From a checkpoint of a small transformer trained on Wikipedia: 12 layers.
Each number is 128 + 24 x the weight over its row's rms, rounded and kept within 0 to 255. Layers, rows and columns count from 0. Numbers have three digits each. The size before them is the row's rms in percent of the matrix's.

# layer 2 MLP down (transposed), 4608x768, rms 0.0215, rows 4275-4381, columns 0-63
107:109126129149161141153075135149110134138141106112126088106187125157136161135116197132152151140137113090163169131152096094101175140143098107120198155119118127085104133128142133108126123165155116
089:117136129124116134144114110153134139116150119162152134135118101094118136130148104116120146100117149134139153123155062132089153137119138092153134114137101151093171146184169098149135121089159125
097:084143184133134110106127101153123119119122133149135107159155118103116115094083134158095143121124178150174143141149097138132113127107117135111157120161138126109121141123142159116146100116114135
104:108122101140151154103107125173114146105108117130133145134172121119074151127107100118169091122145123127124093078120125132158098155098149115151147126127142142154163142109145144111150153118097117
101:072094146185079116101126119100161112153108068133132139096089091114127128130132118154100118143102144102124149161120137109148185116111152120158134108124161143148154112153123109095129125171096144
095:098125106102102134183175122143116148139169137118136182102151137149136126113129149098108135133118089158092104134129097140114159124115134139159137167140128128136095134144130133112124129126107120
092:126102115111129093137111115168128157131168133131111156083154145135150123158111164114111120142143121114149086127117124130100170162138057143127156125162110152122168159120122133127163094148126118
097:124137157183120147129122203146148144113136128089125089145125114102089102124119105131147116119144127100129120152121160161117138166105093119149149153130148128135140141117081154113125110162124130
098:200124131143164139153109148111092182108151118124148123160087138123155114113143136105129165080131128129139171152159173141159120114127154089077145114159133085142094113111100133141136147143147119
106:107156113132099112101131144135125116131133166138119082113126084116129114145109114201119139116141099139121116151136149140123116126102113151090148113054125140111080143199113145159102135095122127
092:138162144101127126142175112142130129134156149106126128121101118166118123136174104116108159172118161122109114145134133151149135153149133114133152157149167136133143153151140127076104163121126143
105:107104168129124129121131105186097176140116146118137120081136107130079117125147096141102124101143155148114132106125143143077130120147117125136124117123134110154126103099106153153131133126152114
087:123132158156165120137107148116169125140166120148060137169127157127125132181138136155121125128134102116096135129141161126114131123112104135129124100084152174151144136132138108126148128157160125
096:075114136168111092116159095044130108181102153131101175129083127118168104093122100139114120150136120134121158069167119146120113103092070151118132158115120114096107104129111158140117084165118120
100:103129136162161086116161124088094172114148145120152145120116092115153098124118079114109150093107147157147126143097158139112113107096110091121113124098127092102143118143181108130143103169133130
096:134068147134124099139152160112138132156138101104138123131123149089140174143140122126126152097124139103103111094098141110117094122120143121111109118167133164169153122122110102086135148125148180
104:116142134128159131119168133134089174113152130154146129150124109118151177160132167140081159126106100137147147123133133080130135164118103114138144099079127103095104125140059141143095158132118115
096:113138111102118149154122121114155108127116148105158146138100114127119132125147156142109091105127113162144054138170158124092146110125145130100131143125098130166160160109143130158105131134146078
103:127147104153135130101139119148143183110175094114102134114138084139132143177106128149146150114159134108139137179128143124088111168145114105115157070136151109099156136150149131114085172112119153
103:047146126066130114138118116123110106134086117143165134142153118117134113107132090102138137093165099148160138109130152141137164104116105120152124150149126117119119124122117132123129186163103139
103:125115100146124099091108114119095124071121116170139132164162120164140161150142160130135117143145080138123151142117143120124164175149108070134105153089113101167102111129104100154097117115099134
103:166163118143149137129145091087096079116116125127141151151108156147140155124154131119166077132086113141125118135093092133153102152152126123161149164125127149090162176088172126140148140071116109
093:168137146107093135126164128112078118128125107104127124175158119137124085139128137140144163110126185140145102113133129096110090140146115153165098138112085109151116145156132101071163132097063118
103:142160110125154155166112162132107120090160144151132094142101150152137116121137151095095143147143115049135144165122137131129129114144112149136104135142109110140100128138090137098147150116147129
109:098138123113124091118132130112099148143127094122090117120096146125142168082094154140142132133135158113183113147136142100135121144104176118123172180153090169141130094089124120140139095161145146
110:161110128090055131121112103149080155142079131127137135141149132064124111122168106130139154111129155136147126115142111127155121112125110100139123143115134160160189109114127118167141152115124130
092:093076107081079108153108164130117132107164161123135121132102127135159134100144114123145151153137130132149120121090075119119154146128086102123117160140141097168145067095119140138100107128150102
096:110106089146135118104116180137140081134124123110099148126103120146169164108105154121084152151103112146106108146118180134128145107140092154146076144163184129120189149166120145114135112121172102
100:133134171136113153168110135167082124143168137134131150120134151130105070135158149096109127109117118141108128134141116139124127170087121129111088128166129149133103139144069090105169130140084132
097:103123132099148102126118128141099094146112169078132145149119125139139154096202188114152136099156115097132108148137122162092140162130105113152118112129131161140116114144100133142183141123127122
114:155107095111135147130070116190124144137126140140141117150160130095114138121125133105130093053133116125161103135142109165103137168127139111127107115110099111119107091133087145097141122148151132
098:150113154135131126148123099108140172092163121135126083092159095110105126083164114119116126114104108121167126138116156141148158145097142067134121098110172104192115158131115114112093121110103155
113:134133167148132128124170116152137098087166102150158115097135148126117134130099115139131127123084143120165120119092133154143132138162154121106172113145120098102141122194137129110134120124164127
107:122139147140096124138097144170152111162156156128110145151123140149128110137104159157154126140147088162139140175134116129148127120114147101114099150131160090141115147184138144107131136116148126
089:131122197102096116132123138148111138145123096120169162136139123180143186134096122110145155142101111089113133138120055121146125133127117177144112134139106139137128127160103128134107133135110120
100:121110150134129111112148141122096130102101182140165108114089125142134130171126148137132123126107107161107136134099139147146088074152131132121151115101158087093114139158148083106112135145133156
104:133155146106117155122131122141069130118135116101081100125098147127131110115117144095143143126139083105134150131126124153149158112139113149136169099136119155169125151107116119095084136082156134
094:110115127149140115136127063111156148127156118132102118167077143099123109126214111119154124132091169113133108136137161145132122121125114124158196092168171135100140097106116180128154127110122135
101:092155173146152100113137145137160096141124128089167110086112127094114151140111150142155131208109090155127098151114157118161076159062097134133147146100118119099119120149117145161109126110123086
103:144137123114185092079125136147140104114147118119128158144147119147146079162127111106158118116124119106104153137147124102103104136091114071191147075115103149124128127127142152115096179170120158
118:127153121150091133133153120102127071095098084118157132193188088085115142132130145135111133124112128097141140154100105087120109122165108124126127125133125081133146139115166132159107120062121127
114:124096122119126092146110179096175090122131121138127102128152111109156147134128166106118133085117138131131143124145116169107139126121115104124128159134173127102130140127140098082113095083098107
107:150131137120103166129117125089154159085147119145117142120136116131139179129123090124138132120124118113102109084123111108154164108142142114123152137115120080144132080115162151145145165164091141
098:127146124119079120123100125180117098130132144137111132111118100146107135115145149060165136154166138117114120140141181160162123118096121162131121138152078161140176150134128135129123096144160161
113:148101138148113144152152161115097159116144104134124146133127115131162126078148126110142147153090143090178124105133172146100117123097168116120128167149151137144120090151149146113144127184129095
097:140113104134113158157097147119087115152123113113089143148116097104100097129090114130126133151123110113087139096124148115154149112095118120126107117133143127111186129147122146146096177188085128
102:123129152108146150071096122120159192153155109153095126108136102125129165142093105157101167137095106170093162123104103114096183121110177119141125122087125100164154139154119128111103146134120110
100:096104122120119123126162104109118192140160126121109157112127135161116136148107139145148106127136162134138131175132153083136188138163103127110103116121101136129148069139147126179119145128124143
092:164139134149101127178113115125133145124145123088111121155144167140132136127115124083158100120142186147149134159115111133121102148112101148127110118118144138119206142127135137172105131117113114
095:144110120111157163160163123095147141115155107163129131125158105103131118115138111158145150111143158097120120084090152104135158110124131098118128144099154148157141082117137105142165156117180120
099:133071111164170149103106137146114141127152157153124128148142122113146158122123116078132103157113123152124119109131130118125106116096153150117103115188134137083068132134139124135122162100155146
104:171099136124105154169168156149171118150128120098125091117160120079136152146130146169128112089155136105098129117103134101128092127115125122146126117112170137100146133119118130104160133112117080
097:131129129133137105106154133123136128114113117166101105160094160105123147096126103134158147162134142109154134121126149134112103172155123140126130124105168148122154117120138153120098154109139126
095:138090109114076105125108121152173119123093075151123147169133092139071090106135157111117140153171164170155117120105164126137118108113124123141117072151105085140143084044119096128075114175127119
094:129130120118087125102090142141102147150137158112157104124139110128118114161085115115147182116105115143125159110097122084126095110145154130142084143102145096117139174130115125113189160178146122
092:128102160115121112102143142127146135112116163124140146148134158145136139125140126153105119138143088122163149096103101116113102133135144095123091092147139145154125149131096112119109102176086135
102:127093123130084146133071156144115129165156105090130082137134136135129093192122122131125155136147134158058150155165083129153168142102152186162100108154114091134180143129153158083131109128122126
099:133112119154114144075178148147131141127220163180145106129163086122138124121136133088150128139040146148109086155112159134125090098160139133124074122095102146194120125131098115125095103142155148
101:114133100155115131130119157137120126141138142155165126161104150136142142120108127155129149107107143160145166127157132158137128124117100124098144135156135087106134149136115122132196135156098103
098:180138114157121136203117147129157115109110107110140140140131166151115109137088090118085122121157148088073183108091112099115130099084171147149119149113139131151155096115135114134069149110149130
100:168126130106127116099128119121097098121179150105165056121109146120124084136113114140127111182128128130128118107102133122134169141108159084124114135132160082189102053065119140132105098100116132
115:144144152111135120150132141145088095099126105128105133164127135140117161119096178113097060088133161103096111124130126159105099150110107173162135097133134177139081154090127134102107132158089158
095:112154123150101116143149165152116134128130108150127089128118160109129105111140114131152161115099106108080117157131068143127152072084128110137179183131104106136140102111149123135178066129131099
070:114132119155149106119085138108090137118117150125134080142116146110126092080143097118158103117148135149093097140121155144108119142154149095135114138154109128147158122129126141106135139115148086
101:143131086100076097104113138126157160065137108123141119104109108151153108139117173127157094130069145119144110133135166161109146119145099132140164112139152103109157116097161136109146150134138144
095:112086161140095122176118129155074136136111128165112139130131118125078116129130154163157163130097148125139139075134129081140071108138139197143147149096153074131160123136116140141119114116134114
103:142134162125166127134130120121089126121120120202158159127111148140115061152117077127116159138149144139130111121146063114134155098136131138147128108114093125111094077109127160124092144113137140
106:094192101123118119143097135154130133129110137139084167139152106134110116133143132149125083103098100131106129125135144152084103150161135168107101148140131140109100078093102160177073126129140104
107:138128144116133078094142148161074160118140149108123135105161120137110107125131170117143128154106078101127100128110133136119162097105103117155165132095117139120131106118100122107129146107100116
109:107131119091129149140124167138097108141138103154123143125137148174084132128146103154076100085131105131112109126106207124127120128129156104142087128135095140077126156122080132126099128093108106
093:155131121126151188161106112114153075115128114130098171140140133170132121167162154103136139136092150127120147109161171138169151123099151123077141096152086112113142122130136099160153125098124071
098:117131130130136134133099137132112127114106114086140138129134106167097126176120144133115124105152114156128116125135153099127129148112123110122109154127155176124107151137121124127100098131102116
100:130119127114147087136105147124139074154105132115131121127178165117115123145117123149139140158099093120134126151139139115131113139111132164112135100140121123151167127185143121134110165103110125
108:116160133124176158161125116178125141135135132116125129174115122128116120096113106142147104088156175128134107115138111148130124147111148107081078143116115162167123150112130147087115133161111135
102:112144135088109121116110112099169121146097117137106111191093148088107133146122176079128119123110099140105129118145128155124122079119133143136174138117099111087154114099152134167132093153163164
101:072129127185160128124135149108152155127116127122083189150141128135121094162135148181126118140130132127137060097145127120142138142140166157108124121158112120115164122115109116128098115128122111
108:118171187114106114130122134166095121119138089175161106139152138128122126086101122116124115128120120119168153105156165184138189119097140144121115156134112111110160101124146128156141174132095095
093:133129121102151167091097116143113120088126129111076142146114131132130153060111146120136091151103125151128099147111143167138107117152113111102100115098102107160178147110124127116111135116144120
102:137114108133130133111176106142122116161169139105153098127112079140135145115107134110121102140122156121159172130114118121141145132098125129091123141119116172172097090104103100104129149103169114
088:091107154138130175133096139143155118132116115107120143118128115138108107112136150128118107135114130089150159153141076135115145136128180142148130132116146096127165152176143171119134112150109142
094:121146169100077146089163126129147125115169136122117078078112104148095092119097126099138137164160108147147139127135102121175166173092093133123116144113102094152149121115162152102140154157143160
104:084111103107132143135102147163128163131127153116142183138179150141119145143121105153121139063167122151143116107131125037107161113148157109132111141121096136067127119112121123148175098104149117
110:147112136123161152164117107156146167108179090087111145126108131111114100075151171122105129122156108130113161130144094149100134148111173110100144123104134097135143081108114121167163145126148110
096:169115102139109156107175131110161116138125108109108131135165124166132159096128103147152087107120119126113102170110122114149121187156119122095133130140145131157142167143113130144144130119096146
100:113119129128146123151119130140148163125133112154115125121128098129164106113113115159084053142098126133128133119127136131139148178109151166091102174173108133134137112160136114151141114112101092
106:121153146159141104152129153132148139116118116135154118090104131138114134143147131166131089146115127132106137158136132106113080156145117119105110163152098138136102122157140106133110142129086126
118:142161139132156110117143131192147184159098117140111142129099127126134164144115089147120098142162122142110135142154125132144122116119083164142133161083129124095130118106166134123130126141107114
093:124083148142169102109139138115125123112125140112122099131142152147099164167119191132144105133120105109110114138071116149130099113132142103132117145146127155155103121122088137105091098149131126
098:134106122078106100110156160127153098110081120090130135158142104131120103093110136121156125152138169108107142097122120101115122146102139164119121112149133117076152140120154095103136136131141113
098:154153167137102153191130188183117083121112112127133109117142125159118167106120100128198118125076106110148104126128172154137117095096130142180101130143140143123150120158137131126089110110108147
105:144139167155106111122146100152151120127097138107121128096104121136123140095106165075100154147141155112126134139125088147141103113098163144140146107107121075145175133159152142103168132090142122
109:106136124101130103135139127118128155081137107146137117120165129124102142065173144152117155109140148102092133138118115152108073174117090053111138090123139177160153132123133156160113144091132125
100:114080111149157117118118121120144121128105134124082149147158110155137144129136119146151132137102087113130165143141133128072168155077102161117153142158121183162141146151128126154146121151102129
100:113074098142117154124125122118130133171112133167069128135179100133081143148144102128141106159106128116098118144135117078172102136128138144131112145134128142141125140149144115131108145087112153
096:111142143087142154107148118152128100139172139105133113128084131162105160123135132142096138138120127120142146116138130130081138118105105131178150088158127113124167131144113102135124123092124132
105:145120113106129123132128144110142093128099134120172132108119122146108101120160123127133156133105124100122118143136129162104130110138161092156127135116105107149136156114141106085167141137168160
097:094134091174153124148118077133138145142056141097153144088090151132150125065141138143171100151139138152100098157125111158097124117150109145108120142145152127125153122120134155127113116180103118
099:164078115148150156107149139117152165107160113111125116157105116144146123115114136132129164123125128125133142118125149124079111179105124161176086116088154121105158136116125105133070128124163121
103:158117152111130096128125135122153108142106090129133090096119154124072142112140139127072162145163107110158097159136167107121125098122151156135112132105147115124121141103108086094108141127140144
105:138113154079089123123134109150173158133138144126127115104133135147151157160137122129101121180171116106110113134183135153095117103156151148170133143136075108169151131144139120120102107114116136
102:144132153128147150102152135141112084152132115123108140142114126106129155098125129136150167093141103105128144165112159081127110157147124164116128092163100122108156130093156158148131083114129140
103:128146181112094153139135151080101086175116155092113106109116156123084107095152168133153116108129139143111097130113088143128131131090099163151124155139138116152122114120115168143149149132159152
098:131110144110143129155128104150104162133140120143115123143136079127126173123095112161097111114069150128149115145149177123103129123098150085135110104152156120137180161111133074145130139166148119
109:129155097165110169109106102106135107147147149128116156124114118156173150115072102148150136133152134129135105104107107148102083168146094153099128132135133183137111158158114138119161090143133170
095:104158124172181132139166083079133126097136102128121094153124116052149127125109141160057128138150139156107140156141138116109130126115160139152129159119106151111149110162135147138105085113082094
093:147152124131103114187117150155128181138133162150116120150122117131144139131133122112149160116108110151133161157171109125159144101071111114133163129166136142160155105180124122179139109103114094
097:157134113117155155163125132152125134142119140132114149038148170113152116120107118146127148161128093142089126121157156130128147138134104105162173116177161161161086131166129144107137105119165134
# layer 2 MLP up, 4608x768, rms 0.0544, rows 4276-4382, columns 0-63
087:145114107128139124120145150122135139153122141104134127114121136116149096122129153131158129106174138142133118129111118118161109110127115170150119113084123151169137131118126072086110104198106121
091:139132081129129113153099151102129105124128152134118150147106159133142121136142095141146140133131115081142179099115168129133143108143127154095090113093131109167109117136128132125118148113134123
103:089144136115150075119152127179127154161108103111119152129113117133132092139102124111173115089137178141142095097064146109170105108160105118143136125136100128143113154091124094089116125133160094
100:114145143191132119167134164140086100153123154160088118135128122154106145123134124180153127113138109198154143120154131163076127113102176136115125110090142158102136148123153137117107110146112175
100:095148141143117113085130139114129150096159116176093150123103125088095162143123099154130106114146120141109123145105137114162107108182082087136141175117156151145175122079147147154144124097096146
082:110154109091131167104179149112142137117131101138126124098088100170118160158128096146149084092129121124114143163102098123151096100087156159080119149120105108135134117132119117140116123135160163
098:129104107065139081125120112109100085088067087125124095137140120135130105111118141128123124128133104133106125109124116138109134161111144113100111119147121094113108149079113108126144125106136147
099:094113159154072135113132118148109132162127097141104102099144106195119154145103135121115141128078126116081111123168140124121142128165128119124109117133123133133099095141156159131100131110147153
104:107105175095162138135118090167131140104113169078121163155134190089158188124120120105152102115149157157119127137111128159126162145126138147116121115100115104136113172111120108135126181114089102
096:112124127163103138132109108121112103120095142109149138091149109174117109155153094107145151119142083158144110107090169092121144102105119127137140137096145142136170151114129121126143118143137141
108:134105132116138079087154134122156131128119104083112128131101074113169120168143134150168138144125122165100115116130122123093126126060130171075138146140109159104158120147112113126131110069095135
085:122098128161135129128133160124092178125144118101143109105128102104176129108144078115128164107140119161152113149106139120128128096093086097120166128141113134131152101113177140156150111137114092
097:107139129107128131149131128123145161109149137101139144127139101151088127186114123152106144145135112093123101167111110168151152162162149131142122156114094111123150132140129146137088142137122123
099:116098109150106126185130130094116132096110154118090131147110139161127131138113143141128119114121126121126110118120161101153139104157098112119048146153122102143112142100117097125159087147159142
098:149151123152099140130168142085148189120126175154140136119115114102135119114134102104135127185095140145145172133176167118137102105192155110120124155135115160153091144119122142165096097146158132
110:106143150127128111152122128087147154082126107107139122129095119111121116093121143127088121156142090111115096138141139096110155111160125109138141104172118150130104105132130092129165126119150132
098:139161145127142119128138126120146143119130176086117119129118144140123145134139126140129149129122107116090135112193155118095099155125131138138116136136144141108093141108117104116117153177087134
102:172096138147125126073102206116150096135120130176059124125094105101116123087128098124110143135158106130167094094103122123143167115119145112152130113178093068139096161116106114140130101122115157
100:138097149099158113090119128124127119129149192126169133132158133117145149141142122184111138113128133137121138170121115165119124106117112152110168194134115092087101143090166125138163140092104076
104:133163151118123111109145121146139112119112124169148178113128122141108124089107160124119103158138143112116131177125138110089137173147077104125105129150150127092068134126093138089094141106129115
101:143112118111114125127093122123118105145146125133134159160147158150127121100127154149171131111148107133164127130117114141133151117183119096074143095121134128134096127167162170121130104143119142
093:130144164140169110104121135096164169155158121190088186126142158105135185107116143145122119065122088127166101148118111158132185108130150091119098125113107136168150122132108155158134091157107119
102:140133122110128091104141106140174072077143105100134120105101176127104134176153114180132059116114104113148120120138171131131142088101125133133133112100114127092139091102120127146110138117119159
109:126165151130102134136092135101086135131109120074135110133129136129129149118195088159086118116137121085170110078127145103094121125115105099126146147104107120130109111115151149142115093110126167
104:157111104140135115103118102136141136157138105098124107097131129137167112154163154077105110106159106105145093129114180127129165091114144139124125120114116117119171113133118158119148130103160106
099:096099105125127119149085186136148188147153106148090166121130088154128110120138113110112115134128137125141103118120118136121101133118142154109163127123174126122100143124135129112140116120108135
092:161106109127132124123120155094130145136112141142086110147114101144129125167126076125103166149172173087115166139119153156106151104122116146134134098124133115148126150102176127124152090149114127
105:134149129115117188115143100117149108142107107166109168135129115128097136108160080144154119128140114127144169122134084130097137136140116103153127149080094165102159131138152133136108132121110146
100:118114114109153149127134132169118151156169096138134070145152142125109093142139124141121091090136098112079136203148103106140110097180108148121144102086130186134132115158121096124118137132114182
104:144163087148156132151136142112158151101122113136106087138151125163125119155118116146175134163141152154100121119162141104079160150112122126117124126162115131139119130130137161129155135118139116
102:106154129116108144084097139158124113123157175140155116144093191098136118166098107113158113142174159112164187135106121103172166123151110119110135114150119122111151181126148147173127136115131122
106:130185166118163154097139087111109099129084157109120091135125162102140140118124165149146151142083121112144115105143103148122129131096147103100149130155104141121129132132150183150149174117126149
100:124100091088157141105126071115131139111083103156112160086145157121092129149096156084108139133156179088118143116131133127177100105130069156111117119129144165117124117096079140153160124104104121
089:173128146150151131134097124133097145120137132136153104127149137119130118139110135099162114171145122170155093159106187098089155149088121093133148127100139090138140094135159129149113128119137142
098:134111114162165134158088139154129194141141137103067119109124153155148157151154119124148113130119140151091128107110135130146139109109114101121121139144100169114133154150153163157109154146120129
110:075101150137116067137128110153131097132133172134157135097154187145123131137161126159120083112135095130154164108176133137140149133132128122136110137130119137130113127074122130129124121118143150
098:113134178096094108172163183126134153123139149113123103124184141097091114151130122096150081148115111154118117128167105167137107126138123116095118098120158132146153167096144141124133140106126152
102:116100155136169133128163129138139128141137106132154162159127173158107129158163118102121134109100180099150129104159057148074153141113135126132099123125176117116127132154125114117092128134147151
104:122157110091109154134140164084100171104158124151143108179119116063113118095110131126142097170102112169126169140109107111093143109166127126135133104130129143148161188089108117140131139148164161
114:140188143115127146108128140122138088127125095113152110108078107146111130087120142098134136091115124085145122141122138139098104156115121120115123103122132126102128062138091113143143122076123117
106:120110151138132128111100111076170115115094105114109147083105165120095138154119094112140185136105131147059083122153098175163150156080123156137170098095123164118101070123170154096144122145129149
108:109162165165138122155133114111123122129153099153115131112137088127115144135112097128126189155107103158140130130117088073193170121120118117135138126113116122109146095125155124150140112151103174
098:105110123116147134096133119137114172140115117172117139146143164141115103129050122117111131142131118115135157158184095114174135117130131131136108127147085113125082165091148140165155137126144118
112:118122089169140114099127126181148126136142101127096158107165075130092171108084164149174129143130131137170126134128146139163126112140105126117107146150080147113153197178117145125102152122090108
092:153189107135108099144102115149177169093133119121112116163092137118124062122149155142157121126108183127145133139103162138183098149123136141130133151127111173160132138096134123114134132123133113
100:126105111063088104139130128125149106124107130117188129106081141062124126111127075106128137138156160109149156087106157157140103146081112136141095126128149130094153137098120120126153129111114164
102:148098118121124143101127102128134064115165171153145128147134105196080132122138083173158150132121160106152139099080152108114093108112135111108170093110177135130095131149131162145128152090136138
095:117106116125143128144104120081177155118148114108127122109106100106080097130113084159122111147135116142120137136129117141174159122139114126119090163104128096151114131117150133081125128132124087
090:170109125078102113119155123135133062125096132100111113132103167133130136101078180149143085131147140163178149154126166135131107132156135142162152106152194097142147137132094124130079130115112140
101:144155130156116085155088084088133093131124144146116111148104128105109098143136150150089081095176115129183072148146129111161114146114086134162132107132111142145137121147120124099116119160142085
104:152189139125179106120116143138114175141130121142118132103142157102138093138121162101147119110137117089131106119154132051119126128110136113119109127120106067086133117083136085148104101112128163
101:156131139123119116117106103115109164130104119091138076091130119126170048131202101123145126109150135155119078160167148096144132109149179110116137127134079099149142148106141115178128127151156128
099:118115132132113117162088144123173118189133164132119086134164140107118114114110141169124102160102091096128139147099131153097159151151141104113107141114135128166145136173111119124120133125122139
095:141118157139106172123145106126149135122114107117088165111102133141103165090136132115133081068110118160115150097117135131139140121135141113075137087127161154162110138109162160159069155153111122
096:128126121148118129139092166117126125117116126103151116144094119119128132165093134121138120118146119103121093164151143150103145116140134126157128115103120134127146134123123115128108065135128140
101:137111111130163122161137131143178115122108098138147125152161107131180127165136089142139124152142106076089126141156130100124129123119131125096119141137115127084150091134105112130104165105125124
103:139139129134131084139091117126092069123107112114168132079093128122137125150107143150080108157129143148110124120122090122095157089119162090149165110152137143092134132085175144144099132121119114
101:095160141141123147110120123136128161112143181135114107111136119148061111148147129164145153119100149121123103146137168137138156132132116126111130089083123128113162102160126124120164126154126117
097:140111137128092128119120123127141110122077105094087164083143129074118111120129148181090102122082122123096109156129127141152154107128088109133097112101128091159127184108103105119128154124084164
102:121187115133110072107141118133164147110123128117110147140131156095107112117115115132124120144156121146071126154114129115108129119144111099090143131118145115143136142113115057118125097079152112
113:119115103133129128091146154094134125116088111133130120100097097149129096105101143100113139135123098127158147150115133099152143104136132135115104093128092125117111147091090147147127116139137124
099:103165121146117121154129148115125138135157096094118138115119117112081129118123121121137153129136161162142116174096116161111162114121080174125184113151108166132152125101106161114114149121139127
079:124133121092142191127143155108129071139054127105141118112100148147145123137107128138090114144116123122157125154143100119108116116160161125115144116111093103098108112124117149151118136147195121
099:152128119137188147160085149115121129109111098168123143109122116152139111142140107109113168153176134137124125152091140140140111147117135110175129132104136106153131067089124093140111125087148115
093:110115137129134145110130118154133128107137165078119137135101153140128135127120146117119121139115104096130122109107161159164153127156155113085108159170146169072177140093095092087101135109131101
105:103125106101093132128121103147109101130081140145127083119133137129141163116118104106088105117135142131123122097119141156148125145091163147114127105120142117094116146123105105131157188151154106
106:117126170096147098133132124093129118147163143122120100114104137122101174105123085126106170127183129129137096120136152143128120117126105143143147101145136150134122108126134119121157136106102178
107:119147129120175109098097105113140134111152157129105150165106116091185123145138139119105137116123105155159122140146159140110109148184124105111127163138119134127151130064106141118142123107132106
107:068137127133093131148108125136138174143118121124172145097127102150119131149135157128139108090088125162138179141117145124144118138095084143111124155159101099144089110115126075105146093138069131
092:111125142140097114097139125106113137145100123118167146159159185114086170124144163119159091119118130121120157106096113108108141110152089119185108094069127121146092113125109107098122089136144154
096:118127127090117103136154096133134156156115117140208098127151118147134156155160137156121126121126147132132123127110201146111142170130110140123160119155119122112093122073163152115139123125115127
100:161090105128128115126123081128082118122096149156132119101135144108119102117116151121169152140147120119127151115110144133123149090126127115098126095106118125128130132131078161129114161103140136
109:146150111102088137109138144144084110112156111158151163164119117136160075144135177152122145114139130108114129143116129129126116170116127083117102101099143164122113143132136142148106150127100129
102:103152117156116080125124119105109124120153144123140143123140154136131156127141153157145152131062138135075135139127123122111161124136079120168121159133104106143055147151138113129135128107126157
100:138156135123147126150138151147110113076103103117126125124139130098155142125075122153143159131129104066113102139142122143196136122125114135158089150165129144096123142112146139112129114132121170
115:164127121123146139116121086127129171143147134080175151111120115167174137120131178125148106140130128158118138127115146181130163122121138108182113131133130134091159101153117144143124136128123109
098:156134142131122133114122187114089116146092133113172177102088162145117149118130087116113118082162104131138155130146096069134118134173116097151144123091121128106125157107115108162154107176101086
098:129111146095115130106131146137097107115145129177117160087173120146097142088068105109149146136124169140132131121141121076081138142140125121168155154157104128128148136138105099141177094150114142
091:095121120086128118143126130129092108111070114125120110125136116114118181160084125111115151074115112148133109100114146123115156112114122138078135117122138134139132060148138129118160131120123096
099:122139099136148120150119109145157148162117125129098125131171166173144177136140129173128111102166142111140121118087116106159112097135125118126093100136124120130110145139162135168148103118114094
099:151143115103133105135133103113117125121071088087097101113107127109084092139129120133141125172170147115136131073087086154135088162132146157134136159116126103154103153146095111048139124153092139
105:159155145060166101146130143090155123148108121132115140106127124123118100144130149102134117139083138107138140143093145154124090142099093120157169107084151135152111155098094145150086167057126111
100:104144151127156141137120119112129101145107123126123187101135158189103147138097141165110093137109127113113113113130110118169130120107132131169136126135114128145117134083092085112140126124136168
096:095125155125139142138140094134130157129127111111128159098176131159130128097076125132133121110152162124118131126179102146110141085122110079130061096115123163160155111104162109118120130203177120
107:115114157115151131113144138114131170147138141135124140136131136159085143081157140118149127141122158112113171105154140206120191103104118089108162132112159157138101120152142114096108124131139142
116:143119111142098139103111122133138130122079142112157162128124146140122160091158136173158134124111141130116117127093133157141139150124147124144118135120055136075121131149136122134182134130154135
094:128112108159201120150133128132140164159117094093091172120118126139153129105095155183180137078148093088151094134137125119165146124152130137123167070117091108132156108127119097136157127152123108
102:137136137124113165139102144145140136155112089124108124138142087169146127145107113118122130145106140079140141146106125104120127155107087132133127118120103134090150133089142087118104104138111102
095:154085072125145111113168058108082148126146140152159135125148165158115105149088116118068110110163124125150128160153126093128124123123104131126095143123134122097164131138081110138147158145164133
102:153135126116137137129171093092119159096127127148121148130104140172168159137162082156147136096143101102153128106095137099173128129136184113088158096101138118116129123118098133063127121154146111
106:179098117158172114130108152122129162126078119127155132128111121129106144179167124099113119168103104108109133116154124125143148107132108172152104121136136085140130112152099165137089092146129106
095:124129158129077164134139093136152149135135125147121140137107140158180136137131113197131175125174141137117085144167128100138126155158120129106117109102132148115112158095122144126121167136156135
101:138106103134115115088135119143162127126137097103172135093075119138113119125134146140113098086110140122145169120089132114115091084124111141114125122146147084117162161157092127110143087140133112
095:111122112126119105114103122123164100129115166120111076147149129113126134127112128090148183180132154126113141089101138097159124094084125089134135119104166117139087166105148126102120129130120145
104:138169128142098107126140148138150110084150134138133111142174161137175156156156148132121112155163111133113130122147141115128133110103121117181113118154108055106129095121075130161122114095067159
100:084108142162157155154113142169193149130142132173134135180092099101094134147124120090114106121164140100133153114165143109131173150159133080186109138172105093140171112093094086098142180093107104
097:145144154109132114146105148102121110177094130119175108178106138111148116102116133159134100142098109111103159186107096099122096127112117119131134137121105155177130145120133101139155118127105154
103:099104063162112100104138131134187154168090124112156137077125103129140119126144129104121114133168114149105056131141122119102118146108113090132155102137106155123136156150141174098184136120111130
105:104104072101116138109117138137163118124110140116136143095133128179114154181140119129126136137069097112122105122134132143130139112127134156137166111100151184151167111177203117138140131148118127
099:108161148114145122145131128100113131124120139127102148137168172149110111133126142133129125102174091065109127091155110152189136144133088128137108154119136092140093105112089114170122110108136108
103:113098109138142120132130187134177131134129118106164144167145097162134157147094109128141137161126126120117136124128162112144150144151127149106117108153190136124162153137119107158095141152136121
100:179129113131112130133098150149140136168129131140134111114147125136124127160118134110168160111131160139157129121127069080146114177159118091126103151147126136102118142164078143065120104130148117
106:102123145135104143136121096144145100139122125141115106132121111118102164138134091133109105166108091109142138133137171122145143071147144139130148120145143152140095121103132154156143176126127161
098:151103147153165097115140134119146144122150118133105080118157110147094131135153149126079117091127108153120156119149127087151094131153112133112108139134108138119163121145138142104153137149122123
089:155099132174141142088158070131099105123120129126132146124184101090149142113119160098114119101122155109148090126102056092138097108153098099169137120096101092138155133156129140098124092113154133
095:203135126136109135159150146098162141081142103097160131159096097122162118133116141159118129151112155154093133152111145135119108087088100141116126147130114140172123111140138095115147095128138167
103:115205100133139134091138159120118091150153138137136153138132129171118140155118091150145131135097150165126106139138112099108149106137140130117132132128086123131121136068116128105110101124148156